config.toml
hidden_size = 256
intermediate_size = 1024
norm_place = "pre"
tie_word_embeddings = true
init = "uniform"
optimizer = "soap_variant"
decay_shape = "linear"
final_lr_fraction = 0.0
train_tokens = 224800000
max_steps = 6861
Each number is 500 + 50 x the weight over its row's rms, rounded and kept within 0 to 999. Layers, rows and columns count from 0. Numbers have three digits each. The size before them is the row's rms in percent of the matrix's.

# layer 5 attention output, 256x256, rms 0.135, rows 135-243, columns 0-127
092:561486375576540560438420474509446453435448471545387460532489484500522476504481551458416429456553497443520464482469524448417513537485459530566500505567379530506531498570613623510373463481466551478507527506521488517484527525493494554492464531507523459467482552483463649580490569538380571423616499535529510512522566550515451506554490626461485353538524509490423436467504508433433492447498
105:513538444548414438616578503527513501477560481487487507518435439516443485430484499489455486469442471471509535595437655437492407527512508510503500410530499501481569497457474581573427547451610479557513417504603498497464534588460502504448444483433480557618430520504423513472556448485532453510502513506483441613515535499523556439447566488472529480414478505567454598568500564519504541398483
098:557469500392594431493503598516503536498421453485447488423514471523511456484542601507495500459526464471410361426500458498689515507400531505535524484529371579569514319471538426473439427536467554498554473532465565535506448492550434452529543526559411528508405505514538524436434545486579482448437556468505469532495466516447555562430570487429498531554519530474563587456505519455524458511408
102:550486558539494555427451548518609416481505507592613518628495597623490517452484496511524505410474514388420500497552513488531560479501611509467507484506444512464501463427507521487461449493539514411556437576450488494514505513508493513332503494476435379535527508608480620505500535441507457505514462587534558536506469524425516508475413611534560482472385564506535530560476501560477560498554
098:460449530534568494547474509468459484499551478558515557535526539586561469550433463567469535470500374471525564454473570537542536526571460516418461525566530420559497507612544523446589444484488503437453477540463497406487425493583531501438514503586535466494583434543484533545441474496450476599497446635542434510520458451421448493568390496341478487456505458438576415477503567418490598539389
102:562527480425445453550410515442526628561478558535563446544535580520474571497503443457448516600552406621590470438521478504443532467489540524517437486505562564485533434410495477395499441419490465540505425580570555499480490523536447462493450528561584474465479494492438499445523622619492452490478539422484516558435483492500485509485539489496566574506458485511582613470564546642548592500454
096:534494479485375432553452492398566524489479471525418469492598485550504496489519497532452397566502484506434662559455594458445491442453533450469503608462508527502618511485533581622432488591421542495462501543458462446509483415449509540491580513559500523467589529570570472644503464461504523505433395556429438557447498509513511487538527500473481516407590394421444500377445508473487429435521
106:516508549608473540481514554424625486432455519334513405520459449490408510451559519508447554330528410518473473521487526516450544530509483442553503467487512474485467393534585500416468534508352516544589299457509566497573443467570530522571507558523628502497447575603536399446432524530484529490584519525525521471481480500541509474570538462493455524455507491486456535435525522500425487484512
099:504430582471507486497516515468542511361592450487528449518560465520496552520546520524494477480586497506477395448535434435517618463543515419436552541497607524521498564543596467484501458556482443537502446522407537531499528507475497448477471519481549576513520450477538428542492431546553503419503516552494580470452458486422399525425512467585429550465586520574496523555549573429503504494462
101:458488480497444514424557524452533480495563534435393471478554420512465659535537536461500581513570506571484598470622365490497502478706528525482547534522463540445531538576414478550519544549460462432527415559469524583509489509480551453523480521631495500478522478515523437466542527540504568542492435526520476493558541395464373495514432563538468518535435475459413500471512436510444545469444
104:526513482499471477497491498549432364430439411530537477317491531504504466480552470567544523622472567517344556439419476468472535412480478470528523497486456497478506487534478418583486483510537502453445434453450464484446490502614549626568571534515551548576501495448556434504571463498446472466485429573518524447575524466487533520472485477505580576482519457536530417597488467560555540489559
099:481479497534355461590510497476370529560417543475560418559414535493519486604497552388441463639486483501514544421495562486435513403434522593499565404339590571556556468501533494527528498586477584498563490515503558418484522532487529517568472384514483517544511591495451487479491555547393498475530485551482408485500545518561484511484438482512506466471493464451473507422474503478473503512500
102:518530509614537493538595526511458542446523575528448379510522524490505538485452553469508547450589543484491457533542465604525474429536484507439456496566529540490454472494480587513442591526562510513503402381484468409488511422493492520443443487575523430407507534354518614468501547527423548457469563425562430563397446495486523443553475582515432470549437438638481448584412545503386425551527
090:445569497465489411569537411580462406494491494512517546571449480480625408546479538488424521462490461486596536417498411482422525528588479504558455506535490511443535482596512449516563451527443574559485452430492496487552514524486514549637466441439545425653546560503459558476487435409474476481532521404509480524536516489511571503505552461524585474561446443498555497487488486532510500506439
106:400537420428414575452498524450560431461371477466572588547523491494519391485555471411410459513476546452527614418440536518525460549579502530413502533514529475534679540483487597483567467503478517480569472478535438532500521487524557494539386448430466471474478511600439550416502516523420495418565563595484523574488455438466493483494473535460396590458487583506500518523486524489500515524501
112:432499522457437470537458502510485533473498475547462460473525541539526539477489509491411495541421535520510576445455511583378492481511427505475451498550563509490514395623483509456551447527619560488559436578446473498550462464507401464503608439494431526516481499460470471525495548511447507584474451525482586520547473546526547510441574569468545467490464441446531367385467524456464453553536
100:436461593449405483459544421561416511600415580561499423512415628560513376434491415518560563458527579484486511484450511486462520441456513566506474474455530460448599476522453549458545455515555441469469424548547555460471568448582543487466449478501523570502441574510484623471441527514460494488498530568461496609562493512507532509432484619431521498483464482552413503557397470391543453536505
099:521470467497451462552635529556489592580557618559335489474473513471511517574470470464445550561571479555611451419492504526588464473457425510455510584545532592532458494431497494538519560389512577465467487502545487548496513480555480501467465464507556543512516562539520518565584556487555547570439577498607559482514411470472478533552474551441467484519476517427457448511568438474418527479455
095:510415529443545515350602515525531397470577425568542465431549491468502540466543481518569524489466517492492431525478475406493465454508408397533567418526425511475459515547558565555556546509506482503520518586473484546384482438487569412462590480498522582427481626444496568523475572589414560561476445523464430498524561530487524440469553565543566452507458533491567515487494483440578436500485
100:541467478494437457560545472545532548486430523556434433562431589460515483442393568574425439549430447435518487564482501531497632502325575390593485527541391418512543467585526567487499498423562465509473660397471511410532482491484505501483478514509561462549432509542535548428475495538503451496449526468564495484437502587483535487451551470454451484546493439533480498478480600373544474395564
098:387487457538444471496463435589430502504474406542457525534510619531528595577439494602512495425545433430526610477416580539437494467468574521460428514394416454521582522470553419446536524530440462501525486470531477427547407476565529443506493505508499525470472484467459519479480517503526541418523483478553500508449432682479557499452462489570500412459508490402525488460536553543521554576586
095:436514568472479474569481550349477563481558508493432390533517468462422601501516409579530563507571616509431483572433459515514473467513554515540543563600542478445493406434484557524478506516511495595561470451497577436452492506504478603596546525599580509458563487528457370512591612521550491509480463525608511533452462457580516485450449507500607535487517492485511547452448520480534520543597
099:546475500467414432454505439477449470561470523469467444530484476535438508483542370466509585539494541478594601445479644420538384536520535506474411449481594419487524430500421497465508504605388577582444527524529537506469502416471549484534498508517527544518460629525536494479533545513401442459470616470387544551551594486500446451567527455510591499476601518519487510553508599590489543545515
098:583474576448483417505436508446466491509393637518561562462504511436557427551466509470528468555495568517566560489548543451441499501526585424538411485444494499493514527488459554569419529576463507507596545442496554542525485559516470510630484510528448477569470400459553474483536459437602462511472564498488464522505466501523546527440489590546503455473528452447524372514479417516500468507615
107:589503528535530571420491526508500541560414487517457547557429457447405495469551570411541406590370551516480601554529470409462437493561401510494470472521448547437511579420585561437530482436514470422424508441471500579490529450483520479476501442569521457519466524464561439481421455442537501582418519489450462563524507591515471428522439467525502477411492575529542453489442518502571512478566
105:439460439496449518381432611526429450424511446640461500480455477464402526484401382510616514441503487588447465610474522497503397544527581420527504447525556419471489445438514478483521527512427532513437505481533499438570443414535618562483467446477571517537460523549514400513463501478520493496590463554606493474531548509541372467472503490568487479400531523510544581445498608559441435470522
096:500530535525379517470465447493541522531405457505556488520569459525466510512450408532516545503528544455525440515452437447522651538494415455497490462578418475521465491501584561466492455362582459527450525483589494550503464504528496482523555492542492448521464496454507455546500520451533509442409528478579481473411439510361410486466572540476551502508495435496505407485462653487498515348612
106:482561498525457643491507528424546454456424543481354470390520485601536594537477518524497461553489539510402574607628594545445382480517411472469540598482506527520532460428547625526458490465546502470467461523499476422424417496523547454514527516623503559480499433500466487497498489421506446523450486519532468483460513531544485513450392498497515437476483520442598493464480504458520552458462
090:498532512495560560501553521482545480492582521491432456421455548498520446517573528510479416535500474560576509536437544553448491409556512469509545488603526452447427453523563523428505451528459566469524505565409477398456560558438532551526495471427503510573451455427476473541532496513517496446511560486474558552466603537444496469466503423573653511504439584602458478486462585511400466569602
100:516497469553486488521638470550525508470512477573471576480512455494480499562517562452569481458459510431538562402552498545576443520435457418466449474452491478431424557515479453485494499489543478554479500434542526557463483482504543537549528609390464531529533569495484480498528593455483500539472574469519473491495429625653499606524564567497459498505498521534467531538567497466526510393585
107:469507502505560488530498504575487519474600386513500498547480429523408574469491513431470580486547482480494528474447486449455429495494508419470454453509461541452552468583462351507401442570551378518483491641431551570471498521500603484499423482495549490482541456539448536468525614635419478513494492468436491477512413598449498529534534495491494510514480504517493423485530469569462490546527
098:529457457503531453402468549462493450417441515510491505556409465507528402497530439391515559509452465571594499538480372509585490502475460533481414434468557513373564600530510474464473474523517515506453565479457515592466518507525493510367497407487448517555522482389518543472495549420438401533459562430529525458635481496601457587536458517429545478479575495596470557488490487432533433479509
109:537453536498536464531589468465467573537637444587528587398530460489533459580498570465431595483439449560532478533495507530486492524523403552498482482544419524522474542552456439492405496526498410489537464468540533427545532576513510549439552477449450487528529425489498436430470587476501511503514471471556437430526497484568451465516462570527586401547484457487578567508541440559449556413481
089:485537511554425508508588550545654477520501477574496456553475615554501483465555529468411561484474526448538473521505596517519556561411464501457455413377437450462533521476469524474535445504537509418450508461463493502441582589525559442478476508505529584429358359458536526452418506427492440594423491481537494541421545542437468496470522524594482430523488562544566509460480402470589503608462
103:496553529571416477442525461398553503477438480542501445507554531618489498534565436523555531461481551604575543466539523531511420452405423418475441548366596517482525497505574520426530411585538504495491481499501459495458521549419530444591514539405503514458473492456533526340549572479478461430431441489448525439544544518460579547584525534546463518503500464523587564446466469407556539459541
095:487419487412518562533572493510572411514520456563406540480478493549514428489397591623473471488433342446534463523534635494543542496539494394557552568608405479509557521572531448473465500398542512574447495486562477527553548497445483475454544605527518387540477502469566500541463473442440620543535538578492554515439453521498473565451565521518416546514451473591536485456490484482530492549528
094:495502530419496448575455528398550517450445569469471355479459484495497471452604581469441462508370470556543460526478602414503472455499412539375507470527509509492492478506472573534525467470501432542519426485490521468506519468525545510520422530474534491534552455466483498524464432585485514512559469495517510488515445512552499560413471597522394547561506535530469513634422500549499513509540
093:510499537543476469557514437548529524487525499455507492574418555404501516473427493500480476505445479558566584391538507478399500484589491636487492536472471543610503479485478525502463600460495538558501518509529531443566609430477477585441460513536514509495446621581563518492544497459468480522551558493466514505471516448479519471540428471389491445465472526487493512551519557618522434520507
096:433454663460583508449496463491527564403567448547480485445597446508450494527448484459505497555545503593505458474507570442531480505565428462530586553532498558470507468510461499426547564445519516518536450520478465514495418453433507526549535466463608558473526597552461477440467485458496486488461534408512584557432596523550601452553581481457537481556526497470484452412607503446439499512420
098:460548526488481486482608427463451487518472512531430600471462477507566508547509521508553559508423562471451522520549495421554494553486581445448571546436496446455537508488518415507497532513459555560449433448583623541581504525398586490468474491413537520528583496484515551499494486415480483492488525520477553529476506635563533538498578473370427606470450483460501450493567463499468619457539
095:585397486537487466412543417464463609489515509530466491572495476390446590451483491482533405571440591516472448562518481418465456513468526498503554524493473536510466373503505400524454620610469499518622492502501568439419643493460481515527491455501444469537502454516460585531486491587501514504471446484574423497450543426511359534514503516423532499490525490462569594494516446448488373558495
108:447455535458399548567583524550429410474531406543550521439468554579534500530469385542554646536524509497544446550440413600500511501426522504547488469530335428439554530578539487550584478453542468479440480461552540516479527444475500466418483461482413516433526479485474553470543383558471475491454535498530483497527452488536495579441477536518444450503515596452461411503522486497495527426494
109:594549509440444506516494447436478521534555458483515492486599452500422524561470475548561544593457582476425596465624582479552548537602416479528493465617422439520446503524573475523454479496402414564432440487547541495589510528470468503423489557474496495471495478539525442525531498514530408552540508490486492400434474413446501555556508457529535374587561571551458613518439492507501479581488
099:458533557499428531580523495537542427539425483584530505419525467493444484436424449592524546531600544436475485545577545567583528435517605506536562493563559507417603535502536497573589492533499475582457428533480413515461505519466470473544491487518537457495550497559422443508523451384443463421468504471538538554444495458427523528535532479469543523436471538434483510551545417498443472457504
106:438378517365613440588436542558534582514532555473426526554525540477500491531356468442539498479567579484441456379482528500545590508578566562447610502534588533526481530446395475567480444527525530434450541501499513462557422524556527553576496496539558501489377557557404432506502552498559459525446518534500536555477482479455494515489459584483554509503492575522491419576500503493532555468513
092:520473506536442617572564586434591480500640537482513444451505501523365531508607588479515659527426547541567596509510476497421482477518434480423443549494473507447579578523414574451463521497495417432571526422481464486564505485494472456492553490510549484532509507483508551395535472534468460543411507439506539508499492492559512596457601497524454515483442489466528426519506445504485489505562
098:575584398347460459500573442527523447465372507502521469520517484587388491453506547534397544542496565431498502504562481503478439472492494459527479418591459526480468379418536436458435475623456450447534454511494557471506495423582491464529421518548495515520490416515487564489553546559577469537536588473504500541554541542533458438540530500501538439496461531530505630533521478486532557594531
098:472510538499601525621397552452527508463499506516445567566552453485578460543409487541602422548594477522593564403497490464490451540479459468506551500527484444419560591574394474421416429538586523461501460523491477470429432608525345431542561533462522472524617495467411502477529429434507469446572476468600598422414505456410467520467495468463542540535470517531491465523515560561606505570486
094:560451463482598423589553475433469476525478433481498439511577490491396518531563388449468464459568542429514476544479589502557427488533458483537459526455565550583451462497443532435445501453496515424443405524578548484442424616478595437519560459582454504489515535417549517526489483510506436473461501563507404521511479405403548417506432501500561518437519454477621539472505566558505539569478
103:457554514518474521470490463423430511460459479482468470459474535507517392566565542377510544511557436459490454394487444605502566587502576479466493544522562452523509591544538408515571514570463522544366503417479460491550451458499580506416502502584512567522541465521568505526431506426396513477507531538558501446457472508407566553457368529543460510465514411548436423508558504417552453494481
090:457470491414447476612400520503434430473558553464395461454618452492460464466448574529512501472633550498501590491423544543498495483477485496425474535552508554466537448581444505523537557598551479584539471592617534460407456535467538465465411452530559642438483480574408493548567503532471526442506485504402525550465499477527481550523444475516417450571502503556479493517465444429427554483467
098:432586429484559552565479486542450471493578466485590519507425488519438530498485532438631482569390475618528456539553613486471432500547514539506507488513428542513511574451507505504413507440500474510525451427431499432462587542504520471489498505447446469587436411492538504543468497434431403526537453531580504458464489504563462467492553458537606505508538482499517462501399504497546440484562
098:534529524488528471549524514535590451424432468489602488567551513528467501475584430498512516547483521537464494500548419493472556428537413478500461487515467563531430487518512513451539452550422477489514418539469567390551478518557521529380511396408532415521432353529531553553562412458507511502430513540494505535576472470411594448530561490520558527489482499470445481492527433504550445495557
100:507578544523408441459511480457450559473496385548532478466600544605484563486455444490529598482487528504494475504629461616473620518573502517501415527518495544467463522373459537522476460569468461503465604507530557498460537441474501461445583592486624598436503495461495459439531439610449505560544506523477432398477520487470455474503493456492577502572520497532502551640459484464544535518472
096:503551516527544507562547599510558439507535466483614470445578454580556464533532421418514528444483443498524597507512478617578474508535543524566537501481524506572570511571520558549523427548523522516572544491496436532409431518435547538456503531506502566457484466493615484468479532556541454541531477461393536435582487424525564575516508434509478606546543447544517534520501353563553467445455
103:373517478443482484537469577472571447503499452475437592474541523564372529426658494563568593455466421527480505528486475449523457502549534450557461548461462567577484528591497523528508450481490465528453515473575442492497470498546457478500533505607437579463474508487534573455485522454523422568486534577556485523490566498553442484420472488497468420451572509506559459496407423457602427587519
095:472395535541579600517457537480496454516485527434526541523474525544559481488509534460394538413449465509512512487491443552385539463486499540527604490492482384453454560502584428506478397523460526471488599467511512460477515515542516587476554490483506388413462468466454539483611569500415546509502519516496575472479506356522552521489500617454466517532457474505450518485562465538523447538503
094:416474522546384480489470491562519556526536489508447568520532521427567451448566518571522526394501471505558389556523452569565549425469501490448468485515514533369472511480488397410489562514537454559445550505548493493502551469414521491458552374499530501618491570499500510564517494496470529442496506422519486539458482515483452554533496566440604443543480546512470576527467522542426393481452
098:515457539481492518410525538489525519530458521442480490417430422451492495559518504511466515540481653538540563545496529548466461484601475615415523489517487564422430438580540482447476464488415520369552541424545495522482445515469516523473524570541461544489515497488394523517552525508527380408362479514464443502504530407531561372505437562532520517604494505556497503385563507445547469460462
094:509548600511454682470483624514596480561493513411499585477435536453552459444465471444440605403527530517515481490471457485458525566494492506551533521527452509513535564423495598488498594468508554467509484539517518517460452458496475549545516400480391481492486448511454410461504511481418499477563487450406469536463511448457588604526600467488466535540543485476518527502440467513501518507488
097:580486518484482523491554542469446508484461469544565487370542548418594528526476475560487480609455550408496559481502407568501522474511548551499487424531524521582515566517506554463521522554590558443573491587488541527449501594489606494452568500519490575531425457572448416441565490479557541503448519483562514445576456461470600520521467527622586389481498528408572527499575400532569502530433
102:575483532413473457492487477453554446459498504475477569524485574473653442484532440541500556569502543473506563359470476427534497477496398608391419499562530430522539501492475477503561524499528451560458499436623499571492541463492551547426448576501479490482554594482643514423478533484502473517525436516521473458452483477454557448581443529511479465494506523504592511638410485504489468523493
102:480548449505611454594429578484543538520552413573517530421611472504354526545433548528448482518552473468572534475455425551485397548639598527610498499543545530480534479466592499551447482467539510659486602528404616483462490513569504549514571479559465565478510572460465492516526507557489494584477522429551481507521532460509483516560399401467468567474507466492547450480429535482510525491523
099:487473483470430487485390512434494532482570434505512446486508539473505462520475525542498574562533527525420453445410395585521482468535460568542493575514503548463516464542648536382399472412450459552541579489472536518533490410519459479393574500559511479479419518515508531593406459520452577440415524479427539559536481518473612533538474578577469460469485572443509581410498422447577450482458
105:443441481373450469386505425533441439554521371533478564553424585467540508502447440557492512414474535482466577641457575569428396512503446519544474473487547412510530501515420539467488577551386524612644453512533494552555477545518408447531461567508389481515554467409520524527551450478472530536461381540475501512491394517537531468506546545516534564474557455510519408401436522516487573596544
100:469533549538480520580442506513493454554614449476529397583525401477411573501475635450492492548484565523577567560423561465433508536466466488421437583526453545415541476577532526438466433402530440505625477583427546414558505451478565522495511443535596534533549516515397598473443557449512516487418485418469518562493477529517513502520568616484492469514493493418550568470430605487432552578529
102:562500437512540549400500506515433443482512511496453516546525506474550525532492531552486499472516532411476610564515564421523454513464420598420412522542496572522488472533542471462423530522487542520463499498567498523528442537489502512496479506526571525551493550498531635534439449433446476565518555470571490366538503477494402544502489431525505488450540457519595506433476483473455559622515
103:485539599559489432543443474510541485474540547379547465475503508451550528491609483445529472455523534527509488438473525504482594493410560404540539435461589439488527553564508497477527473616537589534445401368478542549507546518478485490566493521489551613437570590463486469466571452559570468458551478475501560471472507420505530515386412531492484473553575492586415382503513542479496457460556
098:404524462539475602483588570479487474447511479611485432543538435516492531461577486428468500582439509547502434448499465471506385515561443472554534439576451576364499575433579521487556457506498513580522522502435407544453542543489524455473474518491542450457487504491575542523464535589453458500465552443569410556452545535550546526550486462461489484466520571555511550533505503446502512534558
108:391540512498387510488453457466541540512494426545595586615532550579577419495626453505496508548482479571561476519554507452504564512486615561596405525477445500524601479421552471510506560512516467433444550508617524514483595475480544472490529520484455440548422551518587546417459528521524538560463445493500517421491548486528529519529550447514458476587445408574513498407447485471498422493502
106:535565472484532459509433614526505618511490530526597491488501502477437463508396558408534462508464428512495414437525505573526476502515524473502549458524521498490483548381566488484480545449546517512552469505483454445596453506572566511550530517494520486485455480539486580517488484436480557487412547551525636508447525489492611488541456525506502527403466590492528629369484537654452601457459
096:448481600506529512395560530409466517509440395520491386526512484492592409553488477504492539377569483576530479602426449448480429500533399486515528456569527546466466618525569526415549479521416493556582428577467412510393551543465452538534549543466463390557533538499476503550499434472487516409512495428584598442470429461549540468497572471523445477529417533514450583380497458495418432610431
099:552508436514516552450480555466445589431545521581529475478506481505605539544477565482422539513576541532448526467546419543506485498553543550506503639502569430470481588509524474495577559404388485525580452493573488515629561490531403420579463468482536516546593519427532519458399522578437518487438519534514564550540404473446436468503590467517486557507426487491467437524554561412457487508547
109:492485467443407565492465485416490458431557463393534497449497536483507507568551473553446597440430540496487550566504463481499533462510623570562550496589532484428561493493481514422508521570470551566615547416446495443490450539562488517453528550494452559470460512545485464462457499466433536457542483508450536583455476491528494538420459480384488428484495592566498533437479498490548460507509
091:523502532459501522428521554485517463501488445544527423508530569533530396398480557458417465501479548529453468559451543445536470484407623429566451488479393536444469501492568576434465554478528570552467506467463459462475492580433473499527522321466546447583443463479536591543527460594557580459428516560563468474420497523557460492529554569464444582500480502495389480500535531522444510526500
097:398491493520563435576572512495453424551585490388485610482590520454554508537418545429565411498564419490671469536573454547584561484557557538561466507457631497411535537488442450500541566525536443481629496493476542547481439532419406518520489592582578492504465425488467577490529596561534533552458466459488508538520512481470488480525513534474483525523524530452523527407507518399463490455421
098:444608517497458535509543450557436447512452499591523521570426518608488502407519475570503522500558438514476559548485489545525412497497473533546495447545494386494535522423531494393504492463564449511354501540517450444471586506512570568491480409583535471529587494483543466469496572465473510474579489544521488538452440404440470594530513495535492510538459510442518535535546577517604456494490
098:586495440545505519397523550465498517472546563475484425449530571563472573513474453498540576535481517536472466449601564464559516444465633546482574526451552548519470432454433480522484478544483434444609577590475497560434514569556507499464443574493593503488494384449555531436429577459470502503560519561546473548487420416413442527451502493508475592577491418499413545584502470460470466470498
105:546562374565610491402490420479484487512415404486552500465524460514497469504535425525510490522473431490561524480473482472558454454525440520501480468558475589582551558468605477491489513516509555478577425472460527581521481528525469547562521575424494466572421443490395536399550496535592551434494550457480582630462528484548518499490558551459467453518506512467467574449551473561454457429582
099:505557494527452432513430437575528390454451465505542575490532541492524583518460387563530538497384528481427493492446503473383539543401510540512453598497405468551519509474501524529459351591503604544486508498500492500559418472467511485530509513450394597546493538478534479511508483491517550613487436525425468482466462511523553540534521434586558512576476479490545478425461439535564514530454
100:520431461481555511481409514483584546453567464529477453498510558561359559437625534589529514518465406480509507552449492423434433432511479389557438509548569538507432526579507467291438474491473462534526504515538487525493479567466535520471495409519556512608500498562448510489491515420499485558514504571511465483456549477467528519519527525465482522436410528458465584580536480553518466470353
098:415480525460539554500439520525587574410492497560517500452526444531475502404502442522526504482568478478471422494476412486515577537541494530466489484480530530482589517495548517556427541419479473562408517445488492499504445388521358463531522497497558456440513529472550440437500405582509532515539415591496567453523577424444471465537412461506454578525491521416589530418504586554521533423385
101:474615464458422409570515555537431512538456423482427441507481577513494443505482440472476455547536483526567447649485568632477526469417433543395462594473478438491569496509538477494542418425458549481453526505516491438511532457603540403550527552431509482504533473516593517447435503536489478524429501551534461511573458504570609566526558516541458567483517519561489455475417513487543516467467
098:504537443515538474432527535436417570375530404524464478444538482518525445467502433468582437443493576408403442467571487529462482540503432460527499568564386535589472468409543691531429614456495541499464480518413464462468462525489477515538551525576491435504500520601479499514458529478418562578559588489467450505516436436445491625497461562571493453633401479468547422478446422464443520519406
099:482526553531461442541409522466546483449359461529551520513541497500485489477502523458382577460483558554527485496511636502591472554524492552537549491421496501568492462468584507529510490488416518490560517503514583517562483541487514453591565479460524487477426436464508460538376450468416513367570468537477480505506490434469547471517481627504471596500532461459377549535457483507513516554444
094:445402553451534533503566503468459587570605499481538506573541515505451498613524510468579480524510485446515497513498434467527453507560516508470529537452398519436583523583511493480584496513596481411517617566504438475404474519544531495471551514526514526428542408485456470520415431542485525472459514444462499508499599441483418384504485490513556546537486465473476392423544478378471463548480
096:612538507415540551457551429510553603557451430574455591473609565555459566541473528490535555549529494444516503547506459467578499416532482534575509498505513555375545523496482434413551499508540485493494521517475417474394429426503373513519522492519478534360399580512457409502475583619485483560440481523470422533462547490512515526477454437525556563508476477541447518497466591449546456551465
101:584546576481515438567469387502478512489494522525621476602585484532382484471439536538511549484560533403426516566523502474544569562422624504411510622486526533495456392516517392544502517500460500524454534563448444569507535562491451584525527576512534437488567465535554462509487440449477542495560480535511468452513592517507529582467423478508472485414528497485589557493566484486450462425485
097:519451412591438459530537541543437457446443550527553530492428480497463472504533442500548583518523499565571497485487394579577598434495551549420502544368455489451488506404430407594555514534544520504524551513468554465499502455460549574533546523513476480548619547618518458545467559512428447477373502573506504550510487481449506492559448413485427496578509489484453594556557445495494395534510
095:501485539564482451608528556515546486591533550415481540564419419450579517500497433527604479413526458572503393476479515454455517539501486471594480382468505573493406560521445391544448444481472595450517444432572546478466520594426628449549449563548459446522556422431515505476525432446521540502467419504466503468475569442445575517424512413447530473494423467521489464487578550572465568468480
100:545520449488520491557553529571517492488367564521466512511401579485443545480588532514551540462394546428450461455507469469537385465554443502547418478512450485451501544472445441460436496472553502416560501441562512438483498450497517555534487471552562492519497518479489461467460382480517494553458508552538580558520520469557459450469448479567453567568414443614452515541482488503515464473533
091:570508520470490658448487502472558528456466548513449521505447563426514396496478605505518456424567598521469513507463523438596494406527467597505450541470570538617473549623508542453530581444448485539507482502561465598491408445528462467492515542453557441538557511505598501478413518464518534494488484507431438523555521459436496565538535515470434570468526435455424448505485451535579494541534
095:508439587500581431500486631479490408514454479501426454464503524450513459522519532482483483514520517513550443407393462603537493510581493535459611470547496499447580415537516530526647569468466444375462469548495442531494525497541539535447501469504484536436492469528494340557553558512552521451510573551509468542552517514438490413493488536536580425499504540358611579556622538464445536531538
106:533481521497557429497500507532503492508510522498523465493458489547526483499442491430536520470481454435474648497556535499497431512393436537428464481468462516541535444547462461500559468489509473462455443532487511476506487510510481480460499599485407409406548525407544500472480522504403524451416524398475436432496429475439555565541573568462594523533445544488656476445427512577420490488466
101:454498514520536529491460501468582567405432468508526579446579510470598484456524512500431427518556357481466661495513556575529531417571420391565446456439464600465525549503489531502539505524539462541502501552514488537452517610422454530542578486490516580443588478480533513469434417434554539478503432472369524564487521507456474433612500388495468580481506556513489486537531478546548503420506
094:510498461434551509427517526553610560491434511544502576473440483489521421476488468523583516453491478472668543492468505484464452549506461538450456444525603530483554544552506439455607492520543500459597505546502553484440434464462517435489563490544473458595524506513548514562544490511517499552591532486469511570503566500553597487587563558534474495509474456539520485513553520474551405403532
096:471594531536476547554478453445386469536542606423423489581536502499511538508560541469455524611486532489512544598582524434454535410467620590610466425444466545489516560531525493414528630528528521565520477530537507446537531594538453460484514521550497470470552557439506448476522531472530535447466509510463394419548534538545564604402485475558617487550483522533528517483523478468474461547570
109:484523589481387499462455540480443515521543396529516463497517509494400443530448533427445492568518548505462431448473610537474513489547606465456584514468451473490575508612694495546605512539504497462414488479458557479551509423529553554532568533554461479397433610490578503492484512521509537512428458558448561548486465521463471573389560462478430461540500525493464475398476485391493554516476
109:384529518493472571516520482511552441529502438481436518553481449536491457538625650518462521436441423577460488411512531615399607473553506547498519490509439516438456541470530478496468494521506514575575548550448442483458485519571554472475558477502443472574507472549542530497494447440400571548563456493565491464475585508532512501488581506514462494468454591494576599494479504493541420463518
110:480537467453455483540476483493460520528458572562520531475488467463542524536550475418545452553478501500578511438472418546517566502556402440446513542538599490494517537537590435492539468453574508500487599509575471490619468530482471569522428494442447587581446548473530396415452543422577475527500560414473524531593474443512440488504546486477503491477522538533460512534457680457434393512529
101:454554492499520563445424490568497487449570476414479561536523529498564491367608444527513499557387563517502483483561524438398426415401552515528523486457596615475483481417462491557405494478461556507496519489545506533564549446541445536518495540510457492451504402507551580496491496527547518499533506490499529423457569540543571511479434577493433525555425601633430499585493449672453542554532
098:491424609426461527485548564489623506530436533450514503518424592478666545505417394576449531489428512543526494494487520486507522533425377570544507533531530469539533447446405478456507530528465453516549543486548459518508493621520520430524415503456443554502516337567460537531609489543500601497492478507479463574525540479503479521505460533534471475456478541521531469500573474480497458496470
106:489570386524636429548584445550496477484482439497645481439586468572427460482558465444522560564611595493593538480489529450548445616470526534477403459500525490551532478532443515456519477565494497497384499487406574483520507479527530582487516511381430604493449372517451499496440478451457417550392441430472486525555525522480440536472544413504566538507496565476508466588440395513490546527481
116:564410424503452515391495532560562585406478418649558549539536441538414486523432476584474552426534585433526438622500407474589490428480524507461533555511507606536511451454499517578438589561369410476506567520495444535499448431396590547468518469442443630541556548536469428512459540533534560509398488449560510490552538437514541510549497490573498453469515496425561573483548524564521407509495
102:449477528500528501478468505562504468524374449497576464394527462405558438487514552508466486504549446453508562535455484467500489427501482460543444450623415399588459613547574569551534402581600461477461477386472405521522502487499536547566554495487416463457490512499495442519460452557494536421478446514540491438452523491416401445486528491455569466526573456472447456424475495537578490492491
104:459550482562454340445488424516454501467420458467465571602458564429587561567507515482485467541485471565534472490540335466472621487502403557444541523497611477462460489554487420504506502433489463487407472497527496475571533548499504468454510478487459441492402468555502441466459541440364459624477601501508483491483445510536404489503524467497515508521526493521625461524539498528464473542562
102:588521605589529513489521487502508542491506489480501611475540494553528541515449424402532497539525497509400519458491502482425452549621448440537502532580486506446515478432439602556423473512480519407493470392496462575482527488493514509529445482454513496446449461604534526486442423546548446425500524550470493450572540535564494375461559404483461484533489457532538613529415482547537490512546
092:509464569534483523558495501502443431556563486490610465517503497467513428526507576442485559522570452518468444575538502495468458556503560591642444428478529551529494455536475489500541569515420459587502536516579569552480550553506475477348505503387548517484606527414549446434490429537524510408555610535474488436487494506486505482537401453443636537452533548475480498504548593513503479530537
100:569605458565479491490515440458469460559540585476555472535481495553518538546535532496579470470417370448468511575575511479426458468462548545470482475523381519611548553485508504490459569555471433476398511488438455422562603551502498542470479453502481457503560508516468492444530526473520539540550521540460422473568505529481472532565544562491405450540592495465522490567488567494457534459457